Part of a small language model's weights.
Training: a variant of Adam for these matrices, 241M tokens, 3675 steps.
Each number is 128 + 32 x the weight over its row's rms, rounded and kept within 0 to 255. Layers, rows and columns count from 0. The size above them is the row's rms in percent of the matrix's.

# layer 11 MLP up, 1024x256, rms 0.0825, rows 454-488, columns 128-191
size [103  99  99  97  98  96 110 104  96 103 103 102 107 103 102  96  96  94 100 100  95 104 103 102  99 101 105 101 101  97 103 101 106 111  99]
[[133  73 175  93 144  63 142  37  86 146 168 133 185 123 128 127  62 125 107 159  98 148 123 154 110 125 102  69 105 132  92  73 129 121 105 136 119 142  86 145  85 155 126 111 155 127 160 136 115  72 164 107 127 162 139  76 102 104 102  98 158 135 127 131]
 [ 75 171 155 134 134 180 108 118  72 140 137 145 151  74 143 176 191 137  70 111 121 174 174 160 132 159  92 122 142 144 155  89 136 168 138 135 109 117  46 134 115 111 177 105 173 142 114 158 140 107 166  50 152 126 111 111  91 132 145 193 125 158 141 183]
 [115 145  71 189 136 119 149 154 118 109  66 105 131 105 112 202 116 141 106 119 148  95 113 151 123 123 222 129 160 188 184  99 136  81 119 132 129 142 102  95 122  77 106 161  82  94 118 118 141 148 157 139 166 156 131  47 134 177 177 145 137  64  80 127]
 [126 144  99 143 134  85 106 119 111 138 178 107 102 136  43  94 106 116 148  89  63 111 158 145  56 175 109 123 127 148 101 145  34 123 140 121  98 101 138  87 109 142 135 173 199 183 154 148  93 107 168 117 173  90  45 156 115 142 118  80 124  95 111  99]
 [162 135 101 145 101 134 146  65 154 137 191 162 185  97 101 172 146 152 140 118 150 150 180 135 147 102  90  60 106 164 101 181 127 116 129 132 111  79 133 127 114 132 129 120  99 194 123 127 169 169 173 103 123  62  96 177 147 113 132 132 157  83 135 100]
 [ 63  85 185 139  78  95  59 105 131 144 110 125 121  75 148 146 157 159 131 126 153 141 141 103 114 207 111 180 161 145 124 144  81 146  91 147  87 115 123 118  81 182 200 137 155 140  76  87 226  88 108 120 114 218 168 159 124 116 153  86 123 112 128 158]
 [141 115 110  97 190 140 109 161  99 103 134 119 114 156 149  99 120 174 142  86  30 138 162 184 140 176 147 120 105 122 151 149 170 130 128 132 162 118 152 103  95 165 132 150 145 125 124 149  88  94  80 117  95 141 111 124 112 123 195 127 166  93 120 113]
 [113 109 137  88  99  91 144 183 119 157 104 183 177 164 154 149 124 109 171 137 173 113 125 142 105 211 124 141 131 141 133 132 162  93 143 136 174 158 107 157 118 117  52 145 111 142 157 161 134  97 167 126 137 131 118 119 113 189 142  48 106 130  38 136]
 [174 113  81 114 102 157 130 143  79 153 134 124 157 126 100 153 136  80 126 104 215 157 150 148 155 204 131 122  62 114 116 150  91 128 169 144 155 128 129 160 130 145 122 121 151  79 127 166 143 187 170 145  63  79 119 108  93 113 118 133 109 108  96  80]
 [ 97 104 143 125  84 154 142  93  93 153 183 193  87  96 134 137 122 112  81 170 149 100 169 160 168  94 187  97 137 118  74 112 138 175  76 149 149 157 117 149 137 128 132 160 129 152 150  89 191 130 182  94 186 196 116 121 140 171 158 113  88 100 147 169]
 [139 115 154 156 117 136 108 135 111 111 129 156 137  66 152 176 117 113 137 142 149 136  75 141 157 121 169 168 189  82  87 150 186 127 132  77 190  97 150 142 147  99  75 142 140  94 182 142  84 110 125 131 121 111  61  65 183 154 125  97 120 128 193  98]
 [ 95  86 153 170  93 115 135 121 131 154  86 171 143 124 105 115 142 118  89  82 131 122 113  74  93 212  84 121 108 129 138 143 117 127 101  93  98 111 143 116 115 126 122  95 138 170  86  98 168 171 177 112 169  99 168  95  93 147  74 128 100 175  99 128]
 [107 110 137  98 139 156 102 142 118 159 124 109 124 201 128 198 174 133 105  49 161  84 105  77 133  63 128 206 130 102 160 134 150 175  83 177 176 161 114  83  81 144 119 128 151 144 150 203 108 176 142 159 171 126 208  84  87 118 119 110  94 138 154 102]
 [132  98 163  65 163 139 111 135 110 132 155 127 161 176  67 149 142 119 148 175 141 143 164 150 102 178 135  91 180 130 104 112 163 177 185 141 114 166 154 155  90 135 129 116  67  96  86 102 104 139 123 155 144 175 147 132 167  51 106 160 156  85 121  68]
 [158  97 146  91 149 125 181 135  50 105  97 149 115 151 136 113  99 125 140 176  93 102 143 172 130 123 164 126 137 135  97 102 186  68 121 207 128 186 124 162 115 130 109 137 136  90 182 162 178  95 132 133 208 157 137 120 122 140 170 110 144 111 105 115]
 [168 140 144 175  93 103 130 119  85  80 137 109 180 123 188 164 169 102 118 166 154 127  99 139 142  74  57 171 170 127 114 143 162 179 104  84 129 132  83 135 114  61 118 188 123 155 175 121 107 150 135  84 155 166  89 143 135 150 189 136 160 148  70 120]
 [122 135 136 193 156  92 117 105 109  98 163 151 142 146 118 139 171 121  73 131 122 116 145 214 148 112 118 202 118 155 106 137 166 149 120 120 161 121  84  87 136 111 201  88  89 165 115 173 180 110  86 150 131  68  83 111 143 105 133  98 196  93 129 131]
 [130 183 118 102 142  80 151 133  68 114 141 117  65  78 149  74 170 176 175 181 103 109 120 128 103 106 152 172 151 150 147 128  79 167 136 103 109 104 109 107  69 119 109  79 114 146 161 158 102  97  60 133 140 124 175 135  75 116 134  95  60 133 131 140]
 [136 132 110 123 164 114 127 170 114  98 125 119 165 151 139  66 113 104 124 115 109 120 113 124  98 165 166 146  97 122 139 159  76 121 131 115 151 146 125 162  78 153 142 127 164 121  74 128 188 153 144 124 130 180 151 172 123 153 144 114 150 111  94  75]
 [165  89 131 141 151 182 112 104 165 182  99 111 106 124 135 150  60 167 100 100 143  70 159 133 100 106 163 161  49 129 117 101 126  40 120  86  90 114 170 136 118 133 184 127 123  86 123 174 144  86 132 158 108  49 147  54 121 142 174 160 171 167 126 119]
 [142 147 126 170 181 112  99 188 169 184  72  85 171 160 155  90 140 152 149 182 221 197 147 151 152 106 125  97 119 186 119 185 119 101 163 148  86  83 132 172 125 139 111 121 139 155 126 155  91 152 102 115 133 150 156 103 200 151 153  49 142  86 156 127]
 [104 125 111 144  93 136 154 145 146  56  94 148 139 155 104 176  89 139 140 140 124 120 130 206 124 124 127 130 119  90 155 157 119 137  84 122 152 151  60 105 148  88 138 168 192 129 146 143 153 145 151 112 138 142 132 104 142 142 122 137 119 185 139 153]
 [125 128 100 129 161 179 145 133 165 176 123  83 118 165 111 139 169 168 105  74  98 108 155 191 140 175 150 140 196  51 117 161 144 107 184 169 125 131 158 113 119 188 168 132 108 134  83 153 110 172  93 118  65 194 137 124 146 127 206 124 194 116 135 152]
 [118 192 167 129 130 153 117 138 165  84 120 160 127 160 131 129 124  92 209 135 164 150 119 122 119 123  77 120 103 135 116 119 108 164 148 108 145 167 121 244 113 118 204 125 122  91 146  82  90 148 190 160 145 125 173 107 155 121 151 187 183 161 123 100]
 [127 156 114 136 124 160 127 111 119 162  74 128  92 146  90 158 117  94 121 120 143 128 102 107 208 114 132 118 124 136 104 164 109 141 180 188  80 150  58 121 127 104 139 133 113 106 134  78 129 163 106 122 117  99 144 162 149 159 122 158 164 108  65 155]
 [113 147 154 188 104  72 107  98 114 171  96 155 139 118 114 127 196 129 124 132 124 149 115 171 199 166 153 146  86 137  96 181 112 103 116  86 149 173 102 177  74 148 140 129 134 162  87 140  69 184 143 104 108 104 161 103 124 128 110  55 129 152 160 102]
 [116  85 111 126 127 130 132 114 132 140 108  95 145 111 110 150 101 211 128 114 151 133 108 143 144 125 210 151 130 132  88 156  91 109 156 135 102 184  45  86 164 103 121  86 154  51 154 101 180 136 108 127 153 196 159 149 149 140 156 128 149  90 129  94]
 [136 176 122  85 143 102 106 137 161  86  99 106 132 168 132 147  99  98 187  90 113 134 152 101 127 173 196 136 128 116  99 133  77 107 124 123 158  91 103 166 155 128  96 121 110  83  59 138 121 157 110 114 147 107 159 158  95  84 131 111 129 122 186 135]
 [ 63 119 133 146 131 141  77 142 122 175  78 144 192 127 171 138  90 125  93 128 108 184  78  97 140  88 160  93 109 132 134 144  93  94 135  86 147 131 142 140 119  96 131  76 175 137 141 182 169 120 139 108 180 176 137 114 143 151 139 126 155 184 221 130]
 [177 121 196 116  60 119 147 174 114  83 137 142 121 142 121 137  48 164 128 153  83 118 121 167 107 108  90 108  91 107 116  70 141 130 124  89 158 105 103 165 102 109 111 121 108 109 161 136 137 115 105 112 178 126 173 140 120 133  86 127 155  95 103 166]
 [131 173 141  73 155  84 120 120  36  97  62 116 132 108 126 159  98 164 163 102 141  61 187 156 148 127 139 116 100 171 158 137  91 116 114 149 199 167 125 159 146 158 115 162  87  61  95 123 122 155  97  90 187 186 142 129 120  71 131 143 125 180 114 176]
 [113  92  91 140 120 152 123 134 113 130 129  93  96 118 128 136 104 142 128  84 144 165 138 200 150 127 170  73  91 129 160  78  98  80 112 125 140 115  83  86 123 155 158 142 154 110 126 143 115 146  99 105 147 164 115 118 131 106 122 153  30 187 136 147]
 [176 124  96 150 181 134  83 135 153 149 115 162 103 155 175 148 101  77  87 101 117  84 150 147 115 129 121 110 138 141 141 128 158  59 137 115 100  64 103 115 113 105 156 148 105  94 148 120 171 178 129  53 155 155 101 163 183 145  87 116 118 173 138 187]
 [110  90 150 144 118 150 116 142 113 136 115 121 147 108 154 106 144 142  86 136 142 117 177 181 124 117 126 156 133  72 161  48 124 114 139 146 208  94 131 123  97 152 172 119 119 113 151 147 119  67 105  75 153 127 136 122 116 174 138  61 175 170 130 118]
 [109 137  86 116 129 106  83 106 137 125  98  99 151 156 139 119 147 136 172 152 105 143 185 134 104 137  92 172 171 137 150 109 133 134 107 142 154 119  63 154 102 107 136 170 173 139  58  99 119 128  72 150 118 105 103 120 120 157  92 124 124 140 157 123]]
# layer 11 MLP down (transposed), 1024x256, rms 0.0795, rows 454-488, columns 128-191
size [100 102  97  99  99  98 111 103  98 106 106 101 103 107 105  98  99  87 100  99  98 111 103 102 101 101 105  96 102  98 105 103  98 100 101]
[[131 121  77 135  81 173 125 122 113 119 131 122 139 134  97 134  94  94  98 107  87 141 135 119 197 132 115 107 130 142 139 143  30 142 120 147 109 150 145 180  60  77 121 164 115 114 120 122 130  78  93 133 117 196 121  96  89 180 153 135  96 139 104 122]
 [136 142  80 142 145 152 167 145 194 153 103 172  84 128 101 136 214  86 146 123 120 135 127 125 108 149 159 160 164 172 179  94 101 137 131 138  99  72  52 148 191 170 123 157 159 133  99 114 126 102 124 159 122 105 127 117 121  79 140 134 140 154 149 125]
 [126 150 110 121 124 120 168 125 108 142 116 118 158 113 131 109 117 128  95  88 168 118 148 170 130  98 101  76 120 158 144  59 101 150 102 165  87 128 144 144 118 138 142 157 149 124 123 110 143 174 160  90 152 212 117  93 198  76 111 161 129 105 118 199]
 [128 126 146 128 142 148 115 126 186 104 105 135 103 133 141 142 151  87 142 146 112 104 126 154 135 144 152 227 155 146 143 152 147  71  82 206 124 126 139 151  80 132 100  95  94 146 132 154 159 153 104  81 109 155 155 110 144 128  38 117 140 131 121 107]
 [221 123 158 153 102  84 220 147 120 121 146 138 177 124  96 131 155 172 113 133 123 113 138 113  71 139 142 120 108 204  69 130 108  90 138  97 123 173 135 116 168 158 139 169 136  77 102 142 121 127 128 124 120 142 117 113 161 132 168 160 131 116  83 169]
 [133 116 128 116  92 152 140  89 113 132 189 115 163 114 131 121 100 134  74 145  64  89 149  99 110 125 123 190 133 130 151  71 169 145 159 141 146 133 168 156 139 151 127 132 103 125 133 119  82 113 105 129 134 162 186 144 183 117 123  82  67 179 164  92]
 [ 96 124 131 116 166 196 124 196  99 119 124 167 110 119 126 147 155 109 115  86 117 160 156 148 176  80  96 130 158 104 130 147 166 143 118  87  97 147 111 140 103 126 183 124 123 167 112 131  97 206 135  80  69 213 148 186 118 122 105 134 150 144 171 102]
 [187 131 103 147 144 163 152  79 139 141 115 184 145 146 104 120 136 175 193  92 169 103 102 115 139 184  97 150  79 157 161 129 114  87 107 137 101 141 111 131 143 158  76 115 169 171 117  46 156 113 197 149 131 104 105 114 176 153 109 119 174 164 158 151]
 [147 158 147 163 195 165 113 184 100 119 125 128 204 126 125 144 142  93 117  68 111 107 115 103 152 152 114 136 110 115  99  79  90  82 111 160 113  96 174  85 122 125 135 163 144 135 133 121 185 166 113 130 147 183 107 118 126 178 157 108 164 110 114 103]
 [118 159 128 160  82 129  99 167 127 154  72 125 134 185 136 111 132 155 123 142 107 133 140 161 166 193 147 133  71 112 109 149 147 139  75 176 152 133 113  82 103 118 141  86  89 151 113 165 143 133  90 138 145 161 140 103 160 111 116 149  87  84 138  98]
 [147 194  75 117 166 123 156 109  79 167 134 120 107 122 142 136 119  94 112 151 135 110 110  89 126  96 106  73 142 142 103 133 129 195  81 106 127 102 126 122  80 156 136 138  62 146  72 114 151 135 124 129  63 134 111 103 103 162 100 131 140 198 116 117]
 [169 149 143 124 176 213 112 112 112 106 165 151 152 203 132 101 135  98 102 147  99 133 123 130 178  88 128 163 118 114 164 148 138 108 159 189 126 108 112 132  91 116 113  76 122 115 210 135  83 153  99  51 168 110 131 123 162 178  72 172 152 105 141  97]
 [150 121 186 137  89  75 132 103 115 122 165 145 152 161 106 104 131 103 134 117 163 107 142 191 111 136 110  91 166  97  95 133  40 129 185 150 105 140 121  98 180 159 127 136 102 152 137 131 141 126 156  64  98 122 178 130 255 135  67 103 137 115 123 139]
 [139  98 193 140 108 172 126 162  36 121  83  76 139 191 156  84 147 125 146 232 129 119 127 147 134 192 149  95 128  64 159 114 153 152 115  84 143 125 126 130 152 123  80 147 117 185 116 100 101 132 114 133 116 189 144 139  90 181  98  89  96  85 130 131]
 [ 99 121 135 147 132 105  79 110 134  72  72  98  94 153 189 136 123 158 156 130 139 115 117 147  83 166 118  84  90 129 104  98 100 157  91 111  54 134 112 134 145 164 100 162 131 109  86 115 119 130 174 150 163  57 126 127  82 103 130 151 115  93 154 112]
 [100 164 152  81  98 123 148 148 146 175 115 169 143 101  94 124 146 111 150 150 114 146 166 128 127 124 175  98  89 114 182 119 116 105 133 131 109 105 191  91 122 131 149  36 164 126 107 156 157 135 129 137  99 150 156 144 229 188  93 104 141 101 123 123]
 [111 165 102  77 171 111 171  92 146 113 146 179 156 128 162 166 159 144 113  86  97 176 162 112 101 153 130 167 102 119  94 179  75 138 192 126  87 117 119 165 122 137 157 122 193 100 106 135 123 154  91 141 119  79 148 150 112  83 169  97 127 125 131 181]
 [141 126 144 129 120 183  95  83 163 113 103 133 144 121 114 126 120  83 174  76 143 119  82 115 122 133 142  71 116 117 149  80 115 127 124 141 131 109 126 117 160 155 139 102 149  79 176 154 126 137 167 104 153 148  99 101 239 100 139 123 103 117 156 168]
 [123  46  71 106 134 114 165 144 134 150  99 112 155  99  90 121  84  75 160 107 151 129 146 128 144 100 188 160  99 126  77 169  81 169 176 147 154 144 117 164 123 126 105 140 200  69 126 155 164 114 139 122 146 173 139 120 172 132 115 111 146 150 148 149]
 [111 134 113 121  95 128 101 136  64 112 103 129  98 132 117 159 150 126 118 132 101 134 108 165  96 118  92  89 142 104 117 165 179 119 146  91 123 147 111 139 120 158 134 131 154 108 147 120 102 154 106 187 140  60 130 104 183 109 120 127 101 158 101  94]
 [173 106 119 133 112 145 113 191 110  96 139 133 136 127  90 123 114 105 109  96 156  82  97 141 134  89  65 122 156 114 154  96 134 158 107  93 157 159  79 137 119  91 132  80 147 116 130  25 128 116 100 194  77  68 105 143 165 120 121 126 124 121 126 107]
 [115 131  86 168 122 161  65 113 124 186 135 126 104 178 127 103 140 161  83 103 182 105  94 141 173 138 194 145 103 150 137 151 184 133 153 102 148  99 137 166  89  86 106 136 104 125 149 133 106 132 133  92 154 159 132 150 106 168 148 141 141 120 130 111]
 [164  96 123 185  85  45 123  94  47 145 158  80 118 141  49 122 110 104 159 145 171 121 196 117 115 134 106 143 115  61  97  65  81 168 120  77 129 161 214 150 118  45 139 105  76 141 204  99 129 127 128 105 140 114  77 125 136 102 130 116 114 116 162 180]
 [137  87 170 136 132 140 124  93 160 121 166 128  98  70 137 144 152 226 135 152 155 146 204 111 111 158 172 140 123 112 131 194 136 127 124  99  96 165  77 165 153 137  82 114 127 100 175  72 119 146 135 149 116 155 171 146  79 148 149  84 106 144 120 143]
 [149 142 153  90 115 135 163 148 130  62  97 160 138 114 149 125 171  94 118 150 170 141 128 136  66 142  99  83  79  82 119  87 135 162 109 167  68 151 187 140 120 186  99  72 156 181 153 125 138 133  58 203 127  72  80 107 120 107 121 149  44 102 117 112]
 [174 110 112  91  97  80 187 105 175 135 111  88 113 120 114 102 140  99 184 147 110 119 135 151 166 181  81 151 138 171 106  88 112 126 157 133 117 137  90 205 147 125  95 152 127 127 129  91  73 105  91 116 142 112 112  88 121 108 122 146 103  91 111 128]
 [196 153 129 113 117 174 109  82  91 155 112 116 151 188 104 132 179 141 110 112 179  85 120 103 135 130 108 136 105 138 107 178 136  97 145 127 142 150 120 116 191 129  44 197 131  98 113 132 145 152 165 121 113  81 176 150  66 139 122 126 111 138 159 169]
 [154 158  91 139 119 138 141 123 133 151 125 136 221 130  87  94  80 135 173 125 133 167 167 128 106 146 166 219  93  72 101 111 112 122 182 149 141 149 124 108 129 125 133 171 138  56 147 143  97 142 162 136 133 109 152 137 163 178  69 130  82 130 166 129]
 [102 116 125 116 142 164 122 109 158 116 146  97 120 137 159 161  88  91 121  90 125  75 111 143 143 216 112 142 152 157 101 156 176 110 147 177 172 144 152 176  94 114  93 147 154  66 107 185 114 107  90 125 100 124 171 177 188  81 107 148 163 148 164  68]
 [164 168 124 195 123  69 124 127 184  81  86 141 101 144 103 172 175 148 110 156  83  82 137 120 162  67 134  99 100 126 140 112 133  83 128 122 104 175 137 139 144  68  68  99 123 169 176 106 129 137 186 100 144 135 104 117 109 170 143  95 155 122 151  92]
 [ 61 107 103 156 125 122 110 106 149 113 105 108 168  82 136 149 135 125  91 147 138 171 102 127 140 114 117 120 102 123 142 120 151  77 125 139 138 150 125 145 128 158  98 137 141 186 135 178 107 147 105 140 112 135  94 140 228  92 100 139 127 127 132 116]
 [185 151 100 145 137 192 103 115 126 139  96 137 138 134 150 110 122 160 122  83  50 150 105 188 146  52 132 177 103 162 149  77 127  84  82 146 110 183 150 129 107 126 126 123 147 166 142  99 111 129 165 125 149  31 179 149 119 164 106 171 107 129 125 136]
 [147 142 143 140 113 131 164 138 110 130 175  72 142 173  83  56 101 156 136 180 131 200  99  86 122 139 115 179 114 132 167 132 135 166 147 139 112 157 124 134 136 128 111 114 122 128 136 150  73  88 108 178 130 143 151  87   0 134 183 143 134 125 131  61]
 [104 105 165 125 137 135 142 111  85 174 150 119  89 104 100 112 133  63 102 108 116 120 114 160  38 112 122 157 168  84 133 115 144 103 138 168 198  74 122  96 140 178 131 154 107 114 121 103 120  75 192 158 165 131 178 140 185 101 119 146  79 121 130 163]
 [163 160 110 154 131 185 131  93  96 139  71 118 172 142 159  94 147  69 130 105 122 167 109  65 115 121 144 143 152 177 124 192 141 163  79 125 129 128 194 108  96  97 143 172 122 110 116  92 102 144 115 136 115 155  88  94  82 104 107 155 113 110 157  91]]
# layer 11 MLP gate, 1024x256, rms 0.0827, rows 455-489, columns 128-191
size [ 98  99  98  95  97 105 102  99  99 101 105 104 105 105  94  94  95 105 105  95 106  99 100 101 101 104  96 101  98 101  99 136 107  96 100]
[[111  67  93 126 214 133 175  91 155 129 129 111 118 119 131 113 104  89 138 116  87 160 153 136 102 126 165 136 231 129  88 135 108 154 140  71 101 126 143  77 133 167 147 116 132 119 151  96 148 132 129 148 155  92 151  95 114 142  92 177 113 132 112 160]
 [162 157 136 137 129 148 116 111 130 126 175 107 158 116 168 107 138 138 120 142 169 122 154 177 144 182  94 109 146 119 138  84 163 147 151  99 141 189 122 150  88 209 168 179  80  90 187 100 139 115 152  81  48 135  67 137 137 135 122  94 128 141  95 145]
 [ 71  90 108 150 143 107 167 205 153 102 132  93 149 125 197  80  99 172 155 100 137  92 135 135 161 148 177 155 169 143 122 113  98 124 133  91 125 128 106 147 109  95 140 165 100 124 183 151 115 114  91 140 116 126  98 120 170 177 176 163 119 142 212 161]
 [ 84 202 142 138 165 110 113  91  95 135 126 152 128 146  51 149 126  88 139  66 170 137  70 156 140 119 114 157 112 145  88  99 115 151 135 175 132 119 115 133 136 155 107 111 165 158 127 122 133 119 146 151 132 161 116 128 108 145 135 203 122 156 158 134]
 [198 126  93  81 189 140 115  92 135 115 157 135 114 109 108 174 162 123  58 103 102 129 152 104  86 142 123 144 181 145  98 130  94 167 155 170 122 132 128 123 131 122 118 161  86 116 199 144 171 133 158 100 122 116 142 145 162  93  48  86 110  86  84 199]
 [130  62 167 148 159 159 164  86 173  91 114 118  86  93 212 117 128 110 159 129 148 143 153 129 104 195 151  82 118 120 129 131 110  91 126  99 199  72  85 160 164 153 118 164  84 119 127 159 135 152 143 151 181 187 123 132 123  99 145 126 107 134 151  94]
 [102 184 143 148 137 138  67 116  88 157 126 137 156 118 146 120 151 140 173 147  75 219 138 113 162 141 145 100 160 169 120 141 181 100 148 118 127  85 136  76 143 151 157 169 109 121 158 116 145 129 145  61 141 159  37 166 155 169 125 129 132 106 124 176]
 [112 159 135 144 147 101 101 148  79 162 149 128 119 134 112 141 129 150 134 153  97 131 117 192 150  97 125  92  88 103 105 156 109 126 159 120  92  99 122  98  82 208 130 147 152 102 207 158 190 109 146 153 183 139 141 139 115  69 111 121  59 132 146 169]
 [150 126  78 119 159 142 136 114 120 103 175 156  91 165 127 126 135 189 155 146 171 102  87  68 140 112  96 109 128 150 125 146 125 111 153 151 164  91 115 121 154 155 123 155 125 126 103 119 131 107 149 171 137  34 147 135 123 133 171  93 196 102 112 126]
 [176  69  89  95 162  61 144 121 105 132 179  84 103 126 148  83 139 128 152 163 157 121  68 143 134 145 120 109 166  84 113 139 164 153 104 104 162 148 182 108  97 111 133 125 170  91 113  75 153 154 110  45 163 130  66 125 130  95 105  80 171 154 144 102]
 [119 111 123 127 163 138  77 136 134 101  90 146  96 139 120 134  68 128 134 101 110 134  82 129  99 142 107 135  64  89 148 170 185 139  86 126 154  99 162 110 127 165 119 154 194  92 131 154 141  94 151 192 120 119 115  76 120 116  88 158 135 179 170 136]
 [164 157 168 150 118 105 117 139 118 108 161 154 113 114 142  86 144 120 156 151  92 139 106 137 137 176 172 126 131 113 103  89  93 123 205 143 147 145 114 100 169 115 105 108 112 123 110  96 114  66 136 113 149  22  58 172 124 108  95 138 135  79 152 160]
 [169 185 109 139  98  63  93 134 135 109 100 113  84 127  87 121 106 137  80 112 136  84 128 126 138 133 119 102 200 103 190 155 117 157 150 103 107 128 111 147 153 126 111  97 126  87 132 131 138 102 189 129  58 150 104 163 158  94 142 143 126  94 152 140]
 [163 104  59 142 154 141 116 206 179  63  79 143 137 128 141 128 145  85  84 115 129 149 131 166 116 150 136 110 112 183 117 123 157 153 101 128  83  71  73  69 179 162 116 166 131 202 149 153 125 123 137 120 131 134 137 152 134  91 124 168 161  85 119 211]
 [ 83 161 151 133 173  67 147 116 102 144 117 174 129  99 119 116 117 154 145 172 105 173  75 119  30 140 143 167 138 111 143 101 120 188 120 112 177 180 156 135 132 125  93 170 163 150 101 145 136  99 124 163 129 148 176 145 164 120 125  89 156 108 142 134]
 [ 92 122 130 135 125 139  45 105 109 183 103  69 139 182 140 155 112 137 104  99 130 103 107  88 122 138 126 146  86 143 161 107 111 103  76 129 112 138  73 160 153 203 141  78 131 109 128  61  99 121 173 171 151 120  87 146  95 106 137 117 110 134 181 115]
 [128 126 149 145  68 111 118  72 113 120 155 147 141 123 151 137  99 117 161 132 118 115 152 141 127 119  92 133 108 115  58  68 148 127  71 142 181 122 167 136 146 114 186 122 123 131 104  90 199 151 124  77 123 155 104  87 136 176 105 106 184 144 128 119]
 [160 138 148 163 172 128  98 132 179 128 107  35 123 201 106 130  87  69 166 139 123 144 140 155 117 108  93 152 136 125 178 103 142 116 130 102 137  80 148 111 120 130 119 116 108  47 171 120 169 181 127  87 132 101 118 145 166  33 171 123 119 182 126 201]
 [123 117  67 128  79 153  98  80 188 121 182 116 140  57 140 129 169 102 130 110 118 158 101 130 161 120 130  95 134 126 113 120 144 149  99 125 125 154 160 151 158 176 130 115 103 106 114 179 157 118 123 106 196 117 122 133 156 129 150  84 166 121 143 133]
 [ 60 142 139 173 142 120 101 104 139 143 161 140 152  53 172 100 165  82 151 153 129 157  93 144 130  44 140 126 145  98 181 189 112 129 114 153 184 118 118 111 219 100 157 148 148 108 149 122 138 100 154  82 150 166 127  66 162 132 167 167 120 100 156 168]
 [132  35  93 150 130 124 107  85 196 100  64  95 116 177  71 105 113 115 142  90 162 176 157 119  97 173  89  53 148 100 160 138 128 101 182 121 104 139  79 130 133 174 167  76 142 186 145 106 153 111  95 144  97  87 152 105 123 133 127  99  92 143 168 144]
 [140 138 165 174 128 115 143 150  91 106 160 120  81 187 154 105 137 147 156 181 146 171 146  40 115 162  88 184 138  80 123 141 153  81 117  95 125 128 103 114 154 138 151 139 105 107 104  87 118 126 102 128 125 139 122 123 123 138 149 101 162 166 136 114]
 [101 129 121 149 124 130 122  62  84 141 130 127  75 156 153 140 103  92 123 195 163  85 104  22 114 155 149 203 136 168 120 135 131 108 110 117 143 166 135 161 191 101 122 130 124 141 141 129  97 112 152 110  95 104 127 176 178 167 168  92  92 122 140 200]
 [114 144 156 146 129 174  91  41 120 143  41 126 163  92 187 137 135 128 101 152 149 150  95 107 153 127 127 169 108 189 118  61 115 122 122 120 125 157  96 130 168 167 143 186 100 160  90 155  90  81 100 178 164  93  74 143 170  95 134 139 160 105 128 128]
 [123 124 126 206 180 210 116 126 174 144  92  73 130 113 145 155 126 125 166 145 136 104 151  85 126 128 149 165 139 116 143 102 127 100 154  96  92 119 148 126 148  87 187 156 106 117 136 117 158  98 153 167 171 159 140 120 148 149 120 118 110 162 135 106]
 [138 106 145 120 137 153 122 164 166 122 122 157 108 125  87  50  98 153 175 160 108 180 192 134 154 127 145  97 109 117 172 138 145 155  72 112  80 165  58 121 161  82 170 111 154 128 152 162 138 131 130 103 112 137 177 105 140 155 121 143 100 146 134 136]
 [143 171 137 149 127 134 140  33 106 134 171  84 182 126 131 110  89 177  82 165 132 156  90 127 143 107 109 146 158 117 131 158 134 151 134  61  41 144 173 115 101 114 109 110 185 126 169 140 146 114  86 164 146 115 137 132 160 197 180 135 128 113 114 181]
 [173  92 115 106 145 114 190 128 126 130 183 138 130 126 105 147  84 134 154 153 157 114 125 112  90 173 132 130 133 128 186 123 114  97 154 157 187  64 109  92 159 154 144 138 142  45 172 153 145 145 115 109 125 148 118 145 189 122  76  92  74 107 114 122]
 [176 127 147 167  91 145 168 140 103 158 119 124 126 178 155  94  89 109 158 154  66 150 120 169  81 136  98 161 130 111  83  51 190 155 153 112  63 117 104  90  94 137 202  93 114 127 150 136 110 117 129 101 149 170 181 187 127  78 105 137  59 118 108 144]
 [132  99  84 176 125 141 165 100 110 165 137 190 106 123 131 104 105 119 137 141 112  96 163 142 120 133 186  97 136  57 143 155 121 106 146  70  71  90  96 132 114 150 130 149 130 130 184  55 135 132 122 150 134 125 125 154 145  97 143 108 165 166 147  93]
 [137 129  94 145 149 125 137 159 188  95 146 168 104 138 130 148 127 152 120 106 112 164  86 170 108  96 112 159 133 124  84 148 127 166 186 164  71 161 138 120 177 115 152  92  48 143  94 117 140 146 165 126 130 149 155 127 146 160 112  81  96 143 106  96]
 [150  99 117 121 164 125  89 118 147 166  94 148 105 123 175 166 128 110 118 111 133  69 169 187 138 138 124 112 124 137 139 121  97  91 104 123 140 164 134 177 120 165 139  99 137 122  91 151 172 152 125 106  97 139 107 171 230 121  87  82 139 159 163 159]
 [106 115  64 167 119 112 159 145 113 130 105 134 139 150 141  56 102 112 131 156 178 191 144 102  93 102 127 138 199  55 110 102 127 128 144 171 143  93 177  66 116 115 168 148 147 117 122 131 153  75  80  99  80  77 117  84 150 121 119 126 174 131 171 115]
 [125 133 132 143 162 154 181 140 153  92 144  81 163 124 148 101 109 132 176 151 139 141 148  94 126 129 141 134 100 158 158 129 113 181 116 119 121 128  51 108 153 144  95 131 114  84 166 132 152 140 104  95 115 146 173 114 114 112 146 148 143 125 126 113]
 [133 129  87 136  65 148 127 152 118  66 156 143 116 113  96  88 113  88  75 108 120 150 106 122 100 142 112 104 151 107 182 152 159 183  93 159 170 128 122 168  94 110 125 181 113 124 194 128 147 118 144 141 135  98 111 107 124 164 129 148  76  98 104 197]]